config.yaml
activation: "gelu"
rope_base: 28200.0
rope_fraction: 0.25
parallel_block: true
train_tokens: 202700000
Each number is 128 + 24 x the weight over its row's rms, rounded and kept within 0 to 255. Layers, rows and columns count from 0. Numbers have three digits each. The size before them is the row's rms in percent of the matrix's.

# q: layer 5 attention query, 256x256, rms 0.142, rows 197-207, columns 128-255
# k: layer 5 attention key, 256x256, rms 0.14, rows 197-206, columns 128-255
q197 091:122109147094123120132142130109162115106148101125161159153109118123093107148111171124177122116140118063137116124122112137080103144116122095137096061152115152148090071128158106124056107130109120161139088168082156101098115149180158151154144133159098125130111081120147144151126155129135124131145108140124103138163120132110129148106101132106138128145126115136118131143123163106137126123132
k197 099:124123162141108144135128143133112134149135108180101109162171144131109111152089152105110122097141111166132109120084120120130158140127096094140091160128137116161154136146092114131127100124131133168140109101132146090113149140129160135123115127151129142114119165135103120118121155130095162106126141167172148097139131098122157124101149123162130112133150159112105067100119190151130142111100
q198 109:139113088164145155100128127152117132128102087175079138098148135181151116092127130150131134117124144120153141076092131119106113105154105113122126161125112107167140139110096085106110135118134186149130135094117178122141149102090168121097132109147133135158181083137097127099136136081116122169104128109128093109078138129107137164116109132105151161152132108137153115070174145148140141121112
k198 107:089141122114116136124131125090138088148120147154094080163147099105148115144130096109174121137131102163173135119154129107122114103107130143117150100132120141113067074100099162153124162086146162125126141161124153134148131145159132080127111170132136125090100108137146137134137116134124061162151141157120154111151094101150133115134174111143104141123130138119115141173126128124128120112145
q199 104:122134100125155167132161106074113131125133144121138106132098077106132164149095092131150082091189135177146131170105140115111136164141109169121099149106139132128133143131111138143133144128089137123141113146129152077103149129137124111110053164079109111155169139112145129128112132149125136158167096162137100094093160119119143144116154131075156148112121116089085108162146139124142155106129
k199 106:107171164090147132133148156102159112151151132106148109114090132167100151097172141129129108119125103135161139139146115130145084160116106121151126073113122115147081162111119104134164114134107154137115150138089117135117085132114094139128151144136203129149133135154138144122115126096129143106110142112092123135143069123124097123112124136126162121133081168118127128100152169137171117108150
q200 087:098110133133103108132149116147151138154151112144126090141105134125144141140141121128133113108113079034125150145137123108128092132112143174113129137115117143118149130105156127125097165097153117157136164130137131164142117143146144106102080106161174143139168145137143153172125099125122129134126158107089153161140122147110146119115111113069119150141150083093157198128116125166095154105132
k200 097:181138126132145160126093136115110107141093160146168125162146128164093130149082109153142116131133144181156104128107077098135156157115094095155101155143130130150123133120126163126143146133147206158127163102082134079131148114096100123104074125132096128096128121143116126112098114089104148102149139151110186082130129132145143100146160101174114130125085125148111125125138138121128125120110
q201 098:134121117139145115165112113122077142141115132094094152140146140145178110100123130113132118134187112117144138102120139153111142142141145117143114145085157169140132126120126149141086124116106141113151091103078108098112141108139106080131177137153146123087089131116123152152064100117126100135122114109123140129127118128144140107183137105159136141148122195089130091146124130142134107116058
k201 096:109132142132162118095127129138116147154135061154124111101122091159106134168109144142162151088126144114083132142107139107148101145108118107115095104158095121175114133117123107107109132108142152162168158111088099133106064156144153118093135116091102118138141170109143146129125140143142159159176145092129150111152137105138131091156176102161129118121140126142121126159162100145149114200091
q202 099:158165125173157156151132147127158127109138135160155087149093137057204156117169136109146135078101097098112110139116086139128113117100162161099136126130108147122133099138131078102085171134154113162131170124132103114145146126106092184144127117124105136169144134138176153112151119157115105160164167148132093106130114151113152158165162141124137183096109104113155115148112144120145106157145
k202 102:151151094105146111149110137127109103149105128127119091095098132151125151122145103143124159172120158131074148114121156110118134139108151117113097188120122158148139074104121135140081131158136142164124193132135131106143125118118133117142127117143109167120102123139118147135127146160169160105118066085112142142093151139116126176149162121087137125144113120104087102128095088110175096098134
q203 071:144140118167163133136136113130126139140131132167116155138144136130129144096092139157116111138141142162121138120141090153120090153108146119163145127090209133163105132085120167104143158086127150130117157141146117115192109104123062133108134144104131118119105113134127113116129145129132104121146138062133112118149100140143147155193125125160135149105128151079109119131136158125155122181103
k203 087:117083149124088149149121157120121103140129149141111079110106155123126135105144157077123093164135117132158120095122135111116145114113146164138128147128140112074102091123112122142130111111125121104115160121146090129137151139135132130105098113135126109096150192146108139131143118139160145087130088160174105133062151159151141132151146130123154106183156159105117111126101177090147132141128
q204 094:154136137109145131172091147122138136108123151139138079103118120102147097121150118102145162108087115174121145147120156100152185107130143157103101134149085125105173158101136124151137159138140114123117151122113113168130132155117170115167132122090139111135137127161128132135152140123127123117112122148114157082084139161123151077135065138088116137117134125098124113113114126118142128103149
k204 104:130139105123114147112120103103150089107145161139134141062097154104139113096116077120148157142133147136120127111131136128126199139123126104136162126100120105158129166126125109145143079177130137141128114142179101173104133171107132138136136124133071160155119100143147169179125137166143126161120095139104087096131141123153199113108100082090140154169115115113141149116180139115174140116168
q205 101:097124104138161168135133149146150103108106154123146147160125151104143156099148118121128150160140142111144163117096120133118132132127096160081151110175149139153140135141098107135111092119164147175159136117124107129123109105099128109132155112120175123177159173138073128111111122117111150137156107155139131150089132138121146100151130148132083133127127140117125166157116130121142106104160
k205 111:121092091153148138121143131128094160156123103107121138124133171134095107188086137190091136125102114157151127146153137153116071118138176129138129137158139097167113133135142127104138141067094135113154149155079086110117109107110124134130086134125183120084163140127128118108142098108127136119137135141129118131132120137153164124162130098147130064123204103142160170125146144139102099132085
q206 109:127143108121140088084099136166134121148122136121120134129107155135141116143103142129137124149143134141169136117120114192137137130081142144090161112077113166141173106063121169102114112109144046098149184095127148175150089101128122157152130143169127138128149119103136149161093138124154193118123129154117129124144122130145171129110134124111151121145113124129125120158128114134134147057098
k206 110:061121139124136126138139125136122126113105120063137131116157106116141120111139107124089140118105145077134131127182165109127069124114137130140108096132132145174141144124124111136161168127114158077133151077105111098146132135171112128107118124134101183122139157132111122125138172088112121113136089159152093093104141134162112076146146124121115156115180122119178147111087103142165162149131
q207 111:152186120122149106117158121126113117132130078157155102110116139126152152125112107144135135153139142127144102105149129190109121042115120146097085123095126122145156117124104130118119130132131116140126156179136095166105130099163150118119137136149158107123172128107108079112085161133125136153105131117123146103102120100126101139121147070175076112075111124097137134150119131121100152096096